config.yaml
n_layer: 11
d_model: 256
n_head: 8
n_kv_head: 1
head_dim: 32
d_mlp: 704
vocab_size: 4096
activation: "swiglu"
norm: "rmsnorm"
norm_place: "pre"
norm_eps: 1e-06
positions: "rope"
rope_base: 10000.0
rope_fraction: 1.0
qk_norm: false
attn_scale: 0.177
bias: "none"
tie_embeddings: false
parallel_block: false
init: "normal"
init_std_qkv: 0.0251
init_std_o: 0.00536
init_std_up: 0.0251
init_std_down: 0.00323
optimizer: "adamw"
lr: 0.00127
beta1: 0.95
beta2: 0.99
weight_decay: 0.06
lr_head: 0.00613
grad_clip: 2.0
warmup_steps: 368
schedule: "wsd"
decay_fraction: 0.876
decay_shape: "linear"
final_lr_fraction: 0.0
batch_tokens: 32768
seq_len: 1024
doc_mask: false
train_tokens: 434900000
steps: 13273
dataset: "wikipedia_en"
Each number is 128 + 32 x the weight over its row's rms, rounded and kept within 0 to 255. Layers, rows and columns count from 0. Numbers have three digits each. The size before them is the row's rms in percent of the matrix's.

# layer 5 attention value, 32x256, rms 0.0504, rows 16-31, columns 64-127
105:205130123153156118147174122115132163105151123194115104165103116116096082125134147115111116147118187202104128111075138131149086134171097068092142161107119108178137181145115141058141114045135138
108:159163111112167102142113104128180137120126160147115124152145141159107146130121143121103155127120141069149094118137208091103101127067142101152102165086102205135106133077121178160111161122123083
106:068102140181163093120139120089056117090115192142142190106115152154167150180093140122082099146167165168172124097144112129101154102113108114169109156106165191103203094143153114186125120082163095
105:166111094093082093155092067128083112149186115181143130129151038159139054106095138138169121112117152113126182039094108179185154115110048092067133103072149142114132121124138186114116093135105132
105:114164102131128200155070172127136125097125122132067145090106048089147123098137133123146161109157066113178169105111068104129163124153228096086124136137110106140161191157153123120122148129169121
094:070128120068136119107133147128110093111169147112150076059148148118164083174067125118138119151096150115144129167105124107138173146126094126128072113184108148146121141174131166151127162100134111
095:103150166166103212178154086099148149179112095146066124128157130093136102140138111120142121157118122159081150108172104086157078131110074202196152105146176180110134074157123135152117150131100154
105:143107131106081158196121091088087110196141164096121138116118072122109086114131099158083141142167131114100176182143163108177118127112135155126150217124110085067076130083122150098137085134082159
103:135169157164181147120087118162123113098158182095117123084162140165059160100124122160092170159105086160122116098182102167115135165141076133155141153148152204156181102103154148142097107099073153
101:129167158136080130115144110130118129144143144145152136091081141119075104151079109134198169098144112133133152094130127093101120144105147075146130101137138139139171092185159106070106128184144097
106:120110085109144098139160169094183153089131130170094073103069115122135092145131140118104209126093141123107134129147153095116201138082061142070164188127119133184214140111144100120126217135146188
104:081117111157124098083148052173155151102140120171137097153111141146130181107082141152138090119114138082102189051149090077136050161090122101094118142109088142095134148149109105143123114141149131
099:094144128126168097158162136082089144112128115126113059131069166130136139110156158083106149114161112169107173088117150092146061102110117165145153142149107150170108062107123115077123101117203144
097:121168150152082132090143184165149128144126161149199123060094187099140176104136157104130122128125106151085131115156139153127141157096097168128123162121143160181077115075086094129135132115154118
102:105119112120140109103155125187144121129113130130173142124125103121104189134133122131141155111154141184168104179162145099118122150145108152073113148137170079085140112155044215113116121095205082
104:064141166136080120156110077131129142108101127158116107183182119215127116140109123108140162136127119114119151061113160133109075139187164150094104112146161110142091180142080136115129131102151150
# layer 5 attention output (transposed), 256x256, rms 0.053, rows 16-31,48-63,80-95,112-127,144-159,176-191,208-223,240-255, columns 64-127
103:070159124104065125152100193155124121085129137121127083086093104055176123119140079138138152140121134105132141105131151142154071064140179129080075157152126097147076172085157150124136137134074130
115:141073087092181110139176158146105100155132128154184134136141118159106077183106131119120198100094109161170087091127077175134176102135049158141130103121149095091123069187096114079149125111135140
104:191135209068119161101137126129146070175134147145125117135067123121097111125131092139056164094093137149112110159094166093165100179162174206138131099154139106145135128120094130098153155124168137
095:065139148159147138148164107112117148152148122178142150122086130105169128099181190034070145158108074141171079118116153121113101134139069126108116118167143063100100096131150163138158151156150123
098:126138138163123132180153075106039124172122140093178165168099153158127152119118140105136112115193113117087122119147064120117128147134110142170143113137075123108041068112134107186127126084128051
094:185149140146134186129157166128106181184179156176140150148093142154063089089161139172108149087113137162104109164122180139141151104058130178128114135090114153126155123130123055090117123033111190
096:073128144100134152164135121093113138144119125139127125127111147163155146166125147075175115123169145112156174109096157172128146059169159116064200132134114093087111088124145080116162168158083140
106:094134130136094096095145123152113112106103109144131092167125130135125150159109071167073164146155127149123070121124159052142074105158136139170133205136130152169168161171117157079134165114145087
089:114124156059085152148071148093078154155125132150169103076095074138114024115146112178069157129193111134129143121120168135114127056174152143093164152132127146069119130110106091117113166110093163
105:095094171115107141095151096153163118145093088134136073103133156100151111138153118158022109129092103113181082181138122094127117165146167186165174209173089101134153123089120162166160136162094111
102:131130130148090147108152124080110156128067100105102106145153117116149132137139136157116128116134140182185068123127116148134115137160205164147114178104134130106070095147139177112154144144174126
115:120135116124128104174138122144106162103173141180142102150195089115093068156115120138097157155107121167134115098145191161138130165153058080155147052101224141134219142115118149099100063158137104
104:102086072095051108149087115151093128145178147107174191111117092132167174094134196133165086157126160076125151186170164156170134144142081103086126115112094117153093125169177155126097096144105112
100:167141112155071101115114124146159115143137173122068182137135102131113171161159169110164107094109120114114139150123089167139129099081107153106062027126076132147118043187156145102100120070133172
104:175140176129112104089110123107086103064107136142105080162191140153084141165134130110098078150198127115060111129106113135096097111096104147141197135151117153153126187154082142126123143120079188
108:132099120133120129073157189120115130181107142149167110070077150124107101036186110100107181125161158158113108174100118118166117148118103125144139150156113122158110128111095092067161181098113122
104:116120170095144123097106096103164106148045114042148116143103094141175114132143077110179157132154082125089148096137094126086092152107117143111151091084069102126104096084075129173172134116080106
104:105080169110122186115154161092165105130125098070087043124133112138130132127144108088212112148136126183156130099159143140217150151126169079114122132138167103142093114115123102094179108154165098
095:122109149102150158091121094139178096138106125044086081160139096091136126156138121123165141144105120121165090157149191118169138186110103081113132128091087127156070152101101091131128100172149087
104:192102161126106187096198121088160141079106149065107136159151093192152122111159100082143076137122093136090140094079190091154135143176145118102148183132124091130146132109110121107136108105144099
117:192104167093108183101225130096150138127104152099104100166122069149115082127139168113128085121117116103118110121150183092107150172173120091119164161093136118143135131094104096111116134130156105
081:160127125116111143123113082044184073093070157149102112140116068101157176137156119139148076126078101106174219078157141072140142130111158086104137190121131130093149118065131105114133120152103119
094:222100055099124168149167160093137158071103123102158152173138122168127139127085128169137096092078100097073148148111174114168125127137147139096118169116128119125143136126134138142099084141168138
122:175141166093096157183227156117128117115129168075092130141144093172138102134147159141149075146097121128163139131127190096171197172160154081105160147102152107164155116134094089119134142103132099
096:175103117119100142135116111154088123141107102072125114075154137130139079147101164102132132128118150106116101229160112140170143134137173138092116193112124129123067149127112095126109069123184121
113:131131112143093103138099143175103149142185096213125139129117122110115132121127086120149114138123178111098106137136083152072080096141100129165095129180122135142106166143086123154093112149137121
097:150145057138061150164099130164138131198155092119134147146120130144132106176129104066110126076149170091102117110151115154111107131128104122154076065089102116130156102133111152189123149123104154
108:057164128134128068077132171112135167191115154113101099123091150068126093111106142157095149118147121099152095142070097175111151063136118105161142098143126157163137102122163140112120174160127171
091:145136143124167147130112160164111192123111154084111103113085131080123130169168145098114138141110148170152169086157107095084087109090098118077149126145094178124097099143130131149151110070066112
096:110100164093164170084188053130129087079084156078082087130140089149131101132085110135128129156161128192154134151155180106167168142125182083164186102144143092133075069117126136173141159146115097
093:165115200109088102177152144118066128184152100185108142088134176176091124146088139188086165091095094086176114204161117135132151109162108090131161119104178122136092118142095107202133130130115114
110:172159168136148160133122119058159174159100169083083107174146084113113082180165166177132093112088119134122164135130160084130159168140144102119194155109062076125120116135152102108152134084131061
099:118112227163128077068109077115110170106072161097075056086129083085127078138150094165163099089146104138124136133123102070158079180134098118119151127202120141159093119126099159139119134156135074
094:112153161133160154116134117186190102116184141066116148146095145199093147164117061106118096111112107078103167132165136138094119090119125118115153107125175104149199118137147092181177104163137141
105:166140122130121161117114140151066139069110146025085073133129110153141118122121075144149124120178148102084178069159165135109099118158145101117072132132121117181091167113123141161147126151103063
094:083117135133222163137175123119156206113123107144138104118144102086146096110131118107128148116078113158148092169186113092118137121101065132129174073105128110143134132104146123115101100133154115
101:076056204085123105115131180106127141115132152128139046166114145152121093089118151175189166108132113224134176104093143114166122128125162072107148107127124100142060101104072156078094124142133075
090:111082114081148134136103132093107219146100150106144142135148139146138140133171183145096176157132116113088132121129172080158135109143132117150201137100104143128110098105151098128146067130140136
086:132108125045165125158110114096168108144099158171187194122135108132125135088147210141123131137070093123160157142165159092150132112175136094144127085077095157146096158154152098096112135131146097
092:168161068139174173130177139146142091099048110069101163121091113087164171109134162147133079143064111122073120108079095101148144137163105094102078106136098092132121097123137108121170120102097090
106:118199098068141103108102134128082093112085155132099125091169134136066159135068102208142123117152101140090129100119106100131078135101121099212135137140092128173068151127098198125135171151139078
091:106082176162144121101087111087189146170105056091146099138163162122110084129141110167144127152161110155180132165142111167155131135147091089098070119103139104143084067133156092147118157190158123
094:120132143094116074111087171101110115153110143094116154070112167076169155138144115129106092143120106144139157072153063061132116141126135121169117078128111158117116147174176083114116106120120158
109:117102108187081141114123154197132118153157125115198109108160112127146065083105126099162126083159133095108084170099135211108134043177119114105139158143192143138073163135072143139110108139133133
094:191161191147003118121094117134109087088190130097162117158098102160065123136107105153094114150137149100149144129140088142148126142150086097100110185152147165144132110160055109140109135156140098
084:139174152130132176124106062101146115132145120088125191131107117161147146128151141137161072100146101098173111132105117113137143126130176090110151115137104102192154107138074188127137169175075124
089:126141124075190129188140086098057076113096117104127170173165146094122093167139217178100156171107109075147132172193166175140153107202155127135107108099136151122092087145136179125103147179117088
109:134125115098141152141153104116158118120068125095064036117061145113102154214112103153117120083126142147123129141214160126184098117106136138134180091118070139129138082088204140157189117131121153
117:144143196143090140156135101139117080138150103111110121150101067048120122151147093149094097047139108074149148160153130123173132137112110076095088087145152104123098109110154133127057146161163133
088:093103133118168163132118100154182113138142096102204133108164152105119165097150103093116127141151105100178170141157145159112174133192095163147128103130185127071113149073115095167152111166152174
105:110142113136092110152109098135123112056129157077152090130072118141131167108147127094103091136139134192125164073108111128131152089119117102137115173156177080137079150116102088082125123149085094
107:148088139107056127182109094167140127108136164162063116128108141065142125135100086218095095151118098138174166168169124074099152133121095086170144122087143140136139160085125158151090136178156098
096:144135166140128072124149138097112146160123160129080122168110144071090114175199100137149156198162179164146175142140179089153181157100137108167123089095083196094098111163138164085114074128141107
089:091117078097142121139151159196097194100091077150144114117112160111087167154115057162109177158134153202129189094147089131090144106057118158123086142164145127092135093085127131118149116135170126
094:120164074137167137165098129120100121118091134081173149146114121049092156074156096142108058139090147075251130132130100127111123129146166101130100141090127153112091168091109151123150128115155148
087:173101122138176167150099114126126139101097107122145126111145168078152187120127126148067128057148123163144096187045086163160169093086135135136103144146094069148087123103144078101196105126080140
100:099142086134145156176123071063072111124117123135120093124085151055132162190157126198107173109109133166161121093097085123124071137029139114147154150140137118148114122112091134092155174161103064
109:123051140135161158140125114171121133202180100142130135084155198133185056095127148063124124090182091198076114134168121136113155105163181119128090108061102108114140107136182088169118096075155131
103:094123161168179121073119132074150148113145110078182101105154162047095139137131119190112136126171098141116061116118101088179130155132133114150150107123099137142088135139138157113129081139106140
100:135122154165112157120153114127098158105146112156115146158126090067152117182157099107057153143108074155109164141098102084130087135082101133105107151123203067139142089125164127217125144149127133
094:127125159143167123101120133124112100126129119072113135128129161136116154153162158060144122122142129103100165149182097134164129136163158089095091128197171155088130161166130082153081079143156130
100:122093124085159096140142124133159132157133113126065142115141110151079147171117112140140084130159135083100148114144083156176122122173098126128128114195134117147172123158099121109116168095101133
102:184130105095164204110105172163079133124133131111134140109118099151174170156089111120152109157094114129109073102091099110094094125152143179097113096127130140186120129131066110087148149105085088
096:110107148096201135074142093144128151141061135100085102105104170111114179129108115184090161119152139130075173093117074135148117173130090181125152124158143162149136104129128131122132097109134117
115:158113149141115109122167068126133103107215185124118125151138090178114149179122117114087093154074107179122097181099122095164109126141088131162160131178176135092137094125087092149144148104145136
118:136168154102153110116136103181128087095075107140163159116095168092112164157152122180089145100128155087145147157120112092123095155091091147162178131099111147130090168124121158156129079169145119
107:104104178155124075152174174189091126063115152161133102147125123161115149070123035175053084180136136186086198120106104094141129066132134111189106108088137113073176167132103194117116082069085106
111:075106083099079108123152121185081117142095142134135075102124170088113136102130189171075159129154110217144162160079143109110116144171131127130168153119143137152080174120148169113173148094198122
114:111076173142092148109150178070100146126115094121128080101142127158136053151145113155179171175166158127125157091087096120115122142102095083124123080138174139097095123118191102153118128093141120
098:131102127102210129094177125109039098148100130116160134101134137051122151160102109138137143162170145170134121143105147055138082168117143164160146103109108144180067082144162176149123159183167071
107:150101108145141147105107122136117198139107106120096089137140104084124186136108069156081160184134163110123161084124142107153140183130131114151219115136125098153117132156154181138083118140092116
110:137077094143104143115111111153100099140111172131137134125092102099139158186154108088058098125152169140195176135158096130120147166105131106081110138167134096147082171097180086147144136170096097
118:130080139119142138130146131169091137094151159159082120140128077105091227093149074157099124175148163163099129089124123138141118155108134149133142099101125184148160151145116167108125126123089122
106:070110136132123186135134150141105162139133061088150143074143154120138086053123118128128167107159095157118098185154176175116137138108127119119145045102127166138077141154155100137064070116151129
117:108107160163171072094109114173132195053144126094175117181145088102117132139129050163129138142127115108097142124134129057129143127110172145131144062180103129104157133204095144111133084113099119
102:126095086169118185164131127117079106159094114140132105132081114121170172146103161134158111140099132119170130150136116125098126156103124131061104088169109087121117149084120118125149137122114114
115:142190143164094104143147119156164096131144151118125158147115103155112071149131100152151091104133116142172103086136129096106140099108139174128151175180111122111182140111000088127157110122135143
105:102110084155136141141103184149161173144139165105153124091103107062157128040155114138166158150092152071131092098154104137135152133134169128104132144152169131151187157114162137127147142073090094
110:097096070157143137101086150167156193116146131102111103115142121122148071067125133096149125173126102097075091108129144098142114112181184133154072110104098065158153079112138155107146170157147159
117:098083152078137170126179073113134154107095087146160100109154146143166151135109138153104137099170122136135150080120074145126112078112097146123128134091172117165070091126134172165122083131116164
100:096080133123150185103103082164133102168089064094127087153142158127174152181075090118188107077104182159120164131166037105134149156073096169101109085140116162065130075120078128171101088136085136
101:124107122194103153072161104085110119178096113075150139111105081089159107159156095061130100133151121044140096102149091147138110122234086142079122052169156101120106130120123073074148107120178159
107:131121047118113121068134127120102141123115128111131110113106062124121118147112135087087097096104096126161117134071123117132144100113120161104142080165143114147120127134125145129151138119116093
109:101136135173154140114097147135127125135072110106168060160107078120131175143122117107090154161161185126124120151099086099103129173124110149159155108129112167093105148161115126106122115136143144
093:114126144111114129104108182103144095176126088125176093113158147212088140105116211102162138144197158116151136107082200171092128154130130094142142134155135133145041170117091100076085078112114121
096:084073189101125148069147109117082157080113110171089117187127148154163179074108112148119134148139146178155117120104099120095135159084145118148176123106109151122153139096163116084148182136078121
096:147208120127121086133115132079138091111142171130200151192101093122079143146101111168045136134107157126136194140114110107106130169113116080132136134109042123151152168113113102128085186134153089
106:153106091180084138103149113086134129077125066049112146125127126132130149108191119118165068145152153079089148093118092086120136135133076107109115108207168143144095173177093132118097071146137159
109:137171116151092137146105111070053135145102102129216126124077096104113153164100127133095110054141110135132132141111115108131078162123116154110097087128056130170063184165080109084130138140151095
097:119113150114147143143068114121146151192116122119088075108137108123114077118149126128131147170182139177168162166144118138101171130229153054113105090130118109121057127148095113158149175106144089
108:097199097178074108107136139098142114150138139095139178163154139135097185155147134092129151160104133077088112082073137138124167090126113126142126133171095144133068137152103131092096115081089111
095:076112087114144137179082142144150068214093140138162117073155130168135078114103121141135135130227125062128158110111115207102197084154115135151089117097194117084113126103109168133073106183144144
102:155051124104144119148107138161139159139114147075133176089140116080173093119091138140153133129119176119163122131187150167154157108170174121130108205131151199115143157095120143132070102120129099
110:137099175063186138121136144135157131119106140096092115126133112107215116161116095066147153151160127116122107135161122136144125123162124125127137093122112118114101101139126132143142120149146149
107:160114137112123121173142125114129127071138105132124113073154122143121139102161129170067113145053048194177150118169177086130155131103169116134132111121066133158089131153140143142098114149133101
090:151061106118138150130057101194161149099174097148140114138093132138148150156106209189097110107113147166124157193149099117183150160067150122144130120137105159131144117119098125128155110111113124
096:117173066137162098167055127133117093168170117083162169121132151090110067180126145135155180175093108129170117177116120147089151074178145182133153051115095094082081114080142131096144161145112171
101:144095200131092144124106162140123185074079108141110157121155127196109143152122062110071107124138112159082122156133085094171129163133164156112165075154122146127162108203111124141162121126054117
111:160109154159118135146128124156132108092113117114104136161142157124139186141115112103172096175124157153135171109150070109106155181124120119138144075157125184133207119166100081141104093088092176
097:088125118129157075152108165213107135168202100141121088116124173133131134113084149068123133100150109148158065116169150140144136057138124122110113169118136147086128181102144125141152114109098149
096:145147150088161104108138098133158167092185138195099092162145149148104112126071088091131097097129114138109137114140153099147134156117119138141068068114162189071169167140146164111071111176147175
089:151116143107147126162104111117175103145170153109170124131122130116124075163128148165139084068126128063179079180132164166150194145132113105137137096068165127148134127111083128126115119149152109
105:100109117114164113091119170160138154146122113125136038133128083170126088087140162089179162129128116092131098139097151143162118095128171103125109186145123095145148129076205108146125139122142068
099:112135199108145165140105136173150200151164106150171135144161139163170105189144083118125162072165121130105153136139143124143135103153171104143119099132191183111157127156110175171104139103170143
087:061137126172144122158098174107126112163125159166172087131131200154111096207143117073131137117141137140136167134102101145098146114109057124106100099158090127097166116114117106127085197107119133
094:072143095099086124142131144190090151120060144111103116094119148138115160139159141159095066117197119146103096109092125136117105075169130120108188193100091122150112152144089131141144114159108103
110:168100208157101115092135134159144110074138098115140200133151062173081056069134108117126134098157072186137113135109181139189128159116122106115091119112170118090101119129142127133069088165128117
117:159092166108119137111150101094140153131134147119036155119136168141161149103130098130124114116091127138082172139151103080135114190164119160127171078104149176161202115139097142129123149076107167
093:095092106119101166107158137171125087155177113138141143158123123048205114127089147141144124126139158136071135146096079151099166161125198116104129189139097126154203120101132117079087114085093124
093:130111148114108139067115142163119108091094178130138137162151117112176172156065159166125139105095118183157162141144104113150085157108178156142144186182071111161163131090138139162103126105053093
098:092166094109177105136121143129101024119087155152093146104136096106149159140129174151111097091096111117168114052083105210087096104145083146093127146144107135174129071129090153154040138146159144
089:157117167092146123201124148105126129118132134160132168163141120080100106133131151129124143111092148119135120137148158192154185113140113102122125108157148178127164155190062130175082193109181165
100:067099224065144161111103102077123115165094151061127091114114135173125088100123136160140132096149061132127106144129120102108146162162143086143216089102155159138060109128089119158117078095127100
122:116200092142188093091105114153106084077073130133129101159119135175078192181126102128165114160114150109134140090145129109134092115105102155157129160192038158111126130108083198136146164165152150
110:143082188063152125142130114139079161153092105165128110133116128200170142112101090136135155127158113071042141086126140142138133073189131078157124118080107142089098159124159128126158153133146182
099:098081150112129097078124106106159176127120104126138131085152194112087113109115154149140151083116084170150173112111210091101136120166134103094176154144168129137070163160185135092115120176170158
100:105111145164126174066098137143129157098099136156176050113109127133166076109103129074129127131134115200118131161140118150112101124135142155128176096148100136102087107106151163157104068056096170
090:142114111131122113170127160159109152170120155123125140105108124142089080125075179173099138150150166145172144141136212128154117167144173147110176125105148197126099096113078108170050136118174108
098:123109068130098126146186132103079145205146114128176180083101111164113124162161129088146177130136156142132129130125140130124134135178089151096174108118161111149095083201165092135108086099125110
105:129158104155214105117156106178134082058086177161179097147129131095130130173113084158137130119132132182146176135147172112108073094142160140152120171153117121139139099097110164146137167133129158
107:127112170157116129189152112176069103188149100150145169166103108134139130102183109111089112161181155147122151111144146132085154081165116165124107138120094140136143107105106109188118087180148162
093:082101105105112132080165127133084143164137120146135119044140189099113085136081148138107175105155108169156090154137160156084121095151151171136146125133093131159078129029203171128082147148201123
109:128141091174153135146150127161054153060084162057129114163135136133125224111136118117145125164133107087152190088160085090103074132156108133139103138139135163158122128118129150193103068126151161
102:126101157145167136098104101123101079117115150097125119117158114157126124150122135123144143158170105225135091194138111126150095144092136131177205139092091143127158145156109133144187157125100147
104:121131171077072089075105073104168068142129118109080116109145128153163092134168129154144130102086137087099106125152111149112179116131141124119126124124138087150138140135160161110108171181142063
095:124105157114096167130222108062118159156139127132073102094098094091203131142180170120087142129083128133156142090060192132147169171106178082092139154099152137136118019088144147127105114096103075
100:143068141090085155136164142148155167188114108156094109078127121123220130107101116124102133101151127163140121138123122186067167109140145118122067141127132135133148109052114115129098152176127183
107:124083172096116195117130109090162142118154080091091074113160179130115131098187124130105095116070102101161169118163184084114174184141142062119117133125088095145068116123143107143112131101102135
# layer 5 MLP gate, 704x256, rms 0.0639, rows 0-23, columns 64-127
094:148122127125124131106068143123108102149115110109101055116130082174108187090152087092091114168185134161122163100111128188160094082155135117174144152103169091148215158154162205172168112150141112
099:121139071146127150201118121141129116162114132118156164152099132104095168111108097048172132234154144078119105089191108150144160123100109103145112087147115083146126129210135112101085098099093092
100:130144152096101159100067142160106132139088170189103159126118132109145118145098164141155153135148167141156119146134152167126141106110231112131134165116163110206131140114146175102116192130147162
102:132176155119086097102080169119130094144099182134194076083141105151149073147138133144141089140155181134139105118095138155124125114091107123141154105118143061107071060090086144144077153154075153
116:104123072054145155112037150181128153119155140141192158048091145137120203100084156123150142131190135118113143041079158139160097161089132151113080155145097141154109129132089087144123123141064126
092:133118108138087133144171170112167092143156156162133094122170153106136151130134055139128184116179160123122166157143133159147189118118161194128122111148109121193128132151161125135106205157117091
100:104142151123114096122112179133119170157093154126173111114138108159058114091131137149164113150096155064100133120075085150134077107105159117137158139130129145093116116165113106112168168158134131
090:107163145177140092115113104097132195098162130163135104155180071129149187136167079113180095107192063079132127115069096196131100147147129129124089099101161137145164131184140191123151129106094079
101:137174152081127115132105101129155114141133161086064157130093151090114163144083103104188145180125150111179152088130174174183121157117174124126141199082098153175094106161116155155082164130064124
084:073130156147117124132094136043053119153196177165181167089135136101126168130139090078137150168160114188169102139066131080135125137150081134087169199117165172087096145216214127090099120115124168
090:101076165133120129112133203117084154169142158166137118099127138172118112091124117105148155182164201168130064119131161120131084132108129183193130125159148124083130115216166142125148087108146096
104:088184050129101080184091132106125076151133104106129170135152101119121097103105118133128113128123162118096124033113183110123162093137148130138104143159105100194128209091144170122132151155169156
100:133140169139116119104117135137078161101147134145125117085080048140156059148101115150158154099189154105093096159053166172141127126138165123063097162125178093147091170204113177123097171097123134
092:186155083158099123071125076153077107077191124135165137175175160098130130122173066138076139133129193120107093071128132195170111123091119150171070166158022117134148112145149166121127116088112098
101:119174173183141138088127130096149092097152142088140132175203135108144140135154168132146105112142126107153096102089055084114116107096108129141115120155052121128073083204163188137174122160120119
098:095145096159143088080069129143140159199068073110155152119151175113169139130180157089162139151144065123057112093098099152116115152135058152203091120104096162162068062116122135146101175128050109
105:111163094133112134131095130123000096089080109109129151091141168115146087151116161099095081114098104130138082127102158114126137067145183116156096183166139126112171158155081134104092165194084093
088:184138096144084142116082131175204140162155128120133114149159156104178127130064044111080147117140133130139072094125118117152104157161108143239110119180143099155087145141099146164098101074113118
101:142091127169175096117120135149155122174088135118113175128069056097188173106138125108155153155107132150105163119100098141142076137145151156143137049145132059090119118134135133108145098112115156
097:146106152185128133106139139138121091134205158143132116101149143174121146076156119097126110157140095196167081140148177105164098102106113120140117130070093153090166123117203170135118151090074128
114:127102098150150142184098147138156125131171149155069131173120067163109086121071127164112167129112108146112120168092170174143152118108144087134134113078123115167108103102189136108111127077154165
113:094155129149077094116124175166134080111165088136161107094101146116145113174099099133137138169161172127161131028121148133183155154100129110122104094141180127125121172165094112125108119156114116
098:139094129126098098087110107170194151117103179161065100097123151093136120160099115102097145139106133191117161120100110173132125217145142150107154088176116165136112144146092110090086122077207137
095:146122132131115074092119138144125105169126056082163107134117101141116104113111102100091159136155107165141140098128134136108117093158179116145123198085130109138067100131114193128123182170124094
# layer 5 MLP up, 704x256, rms 0.0604, rows 0-22, columns 64-127
097:116082205081124142123154111133091139117156180135175153116123160134183076082108157159156118116137186163108091134105126097125150114108161123102136170164112189177149155103121059110066134129074118
093:160173081135142136193133134201058117117130044146160133160118072066133144149123119092153099122104140054143115110190195093127152099124157126121123110101098119075149124139165144087146153087110092
100:098098161122085171101106177115206110121121118158066135125088105112116112084140131126153178101079117152103119116120179144145175137079165131100116124141168096143097106117075174115147146088160139
097:107185148125137093111095119143070135113106097050076170152088135094156128198097148181155105141131061120131036085161121101117127117100154115118154145144120158129079091116146175163188151086129111
109:183117134130179140144102086108163126180077105133082103155145128093156095087164135127174062123176073161177140128122195103050082133148093136166130085120118139121119122089113160139146143091115129
091:150101046125124122133158147160156146143126172142108093148172163093145103162126116174114126136151144142189102174152102149089209150142166110127155099161097100193127070147152119071089084110196111
102:121134115153161182086117116139077126135090110088111155117060119107153130174117179042108094130101069185177139152123164126094241053118142191079088168115147113156104101101140159128102081110135134
090:080164138117096113116117155108146202153133113182150137168179133134107163142067129170097137121156143086088157184123102184155101141172129130148098110146090130155117159174130138133115128107083093
102:121123178101159117103125156171129087151126158115080185112129116138188128130116155114157132160130207166119140126198111115144147170166163166201118120112194124094224155081096159130101217080125145
089:063136141094136083118156139166199103138134114149119145194124188143075178115103171124083116114087167097086153141151113169104174169113148171193130094151107087145109133150131096118164169156091171
092:178126178142120140151071106097067131079113112157107181088050128181154153123112120162205105136153129122146138113125110166134091165120127104113127153151159136153143151112174107121169097146134089
097:111147126121205145127095163183126134101155060114153097216143157120112143169110129155156063125060126119144106065175128115127113132077150139132183101102118106216132173141140142169135106088102176
096:111190070154071130151219142157090118114108113151118128191148134124168175069133144164125092176089148169096144112200103116099152049126171091178121170138169127150197120149151131176115121145102152
101:069120097109118101084091104084184160145161140179138169056135133086117064129125159122173127088140080111107089129063158153122126139138131163097100091130140107124075070125187094122147158077104168
099:158197232130099117109116066087062099109145141161104120124120134134108164122135146129159133131180170097101133150154120064164164118079071143127118152101119136088156155051154188060133143142113148
097:146104131152152178108110125176237137194129104132122112059183124132171131181132142081193107123109111124131096069077140169095127109143114131123108081109111145138088063161141152151131140110125088
111:150155153124089136154159116088140079150161142130141183148128073108069129163124151110085107145159103084105103137124141191141115104153101121133148128127131130125118133164141115077144093128151107
087:156093139080107135110131123128138127214185159199123113114121165116159150104133122146122113132169154108166134184098141124145125195185176111195126109109131111066165156131118179118140108115110112
101:072072149122063095118131137063121081123113147137115160082159092163077091103195130138153109123145117169159156091148101132137092159140125099127182100156151137123175127100089063135151177214110095
103:147085116139094045097105165056132142135133134106114105041118102169176199137164138120080099100106170160130099102120136121172103132142150062111080060109091154126099081173135188058144111178108131
112:149089091139133121182138102200179126130149091086143065132096130124119096119106170109123144157086150174165127159103114072113155148158100115145156085132129110180166084144161116157108196051162130
118:134091065096156155145110163133166091187112131138156043133094156102194156118123140095116106163142114145149139120146121177157133155149181131078133089132105110158104090113166129103137178142114190
100:123122066078147139155063131057162160165126190159090161092116110092150200152133116093148155102151085115178138102112085182099117144132141150157118083161096142191129122183123099060130162128086118
# layer 5 MLP down (transposed), 704x256, rms 0.0583, rows 0-22, columns 64-127
094:169153153104105119152115143075066156150152163105183110141170110121078212126194111122135089121149149105135088083120098114165132113108133136108095080144155121116156181144114138114117123139095108
102:186129150116117168119184110132126082078112137098091097172113102142163164127114190137138152057123168126096160137106085132101106122087123109127166129117107149139121165091139163195108124130171146
094:161090122098145092133097111068095082087153179138117135190125107196099102118086135157196111127111170136112099147130109181158083116113082118144156104115140117098136111119129177100123168100091097
103:168143147113141098139028152202093118115149107115130180112139115125139133124072082138099159124196091124164209090120115052067122131154134138145096106109189127120161151102155130159106106102105195
111:146132109179188163159122132097099119129142100132088117161129148124123121127102083088157131145097109148110122104107162113056069141128073102143147054092164087109081125127186132159116142091168103
092:090186179125184107116103070155103138127077148117173176156093145131184062102121186140145140140082114176119116093111119145127103063174126086144158112110106129166167114091157106139115072136155157
099:137076131149134125052049092107130152089150085153142103142117097150166115095119135121098104183145110158095157121112127119160168091143130098107076109153167064120144124180075093130104119048103154
089:121163090119136051124091107135082083112097118124106169150116147154157153134077182140113104101115097104097141115114097168149107139172096146136117146133103110149140152167110129119140127161133107
105:158097100170122160154109072150170117053123197114101124181183120175097062086142130087125084162128139098119153139104155122169144142097132104102108154112134108121187153090104114197166154169122099
088:092116121157096100123162119084170184131111142182184106166156074194114157086117101121086096122093108120094118119150136134115157184074053153162154089100113096102152129113130121126146099077138170
095:102092179128147077145146132075081172184159086124116135101073104129188089128119175099189161135134199080142108085133157118195097122146095116163149123162164137097155148128135118131149109088131123
097:141111096135160155075093126126152141135106164120171068164125148181165105151135106114139165166100084110142184146081125120163088075079174043108105105080169107084151065118103111124137084108036132
097:103163124130078104108147109203151086127139101141096159132164156120097106135135128122111136200076157087123076101125126133118116120161124148113134164132148130140141120099117203138089153062130128
099:120134117160099094117154120171132097092070163120177155124086152142112152142054148168160127169114129092158113102152121151123095155114120120184087121127131130172154169104123146065075092144110124
106:145142135083059187117118126144132181142106111175144101148132151140185092143103085146154110159160161182190111150119099129099110131144102157113128130085086141134063145135221155140090116153131109
100:152204103115159114104095108132122082138146176183137102151084133106146071204086123151164149047168072148099118161114186089140134121139157112168101139126123141130174156097115117174108161138057132
111:082146128153113126111115096157231171182154148158126151126123132128148148225077128141128119073131095116074116062163145164148102146087104168192179125168114136086114108147113149137126104099139178
090:096127158129085126129102143109107134063129151090109110122145069129095127046133172156076107079123155126154175138143139147084138116182120139142165100162125156120124144069201128107164127159136158
105:131104184136079144091154133121123090165122158117114110108147179079127209107147129105172114156131135157083118074152117123168163187126121163166143103149147121185157135168130089133114182156088147
102:183119123163095108144132162109088141161167167138151076074137120141146154118124117081149062138098115179177135101208124134144137111143072129089124022117052160108134103130118195099090123217149130
104:119098140149117104088117136118086121145177122103133150149128152151190212163124129096123117105117106135100124181062126130142129144137133149129180112137113129153107070142124146166047132138067114
117:145091134081105142105110142132202098199125145083145042114161126084175145075060181141166122158084150129189107102107147150137158147200169140148141132139124092117148149102139127099150151135113121
098:131133160079146123049173117094161104125104226158026076114065115127129155143084156139140135097098148112148144020102084080139113209149171129153090103152179145158151077146185147150079085160128166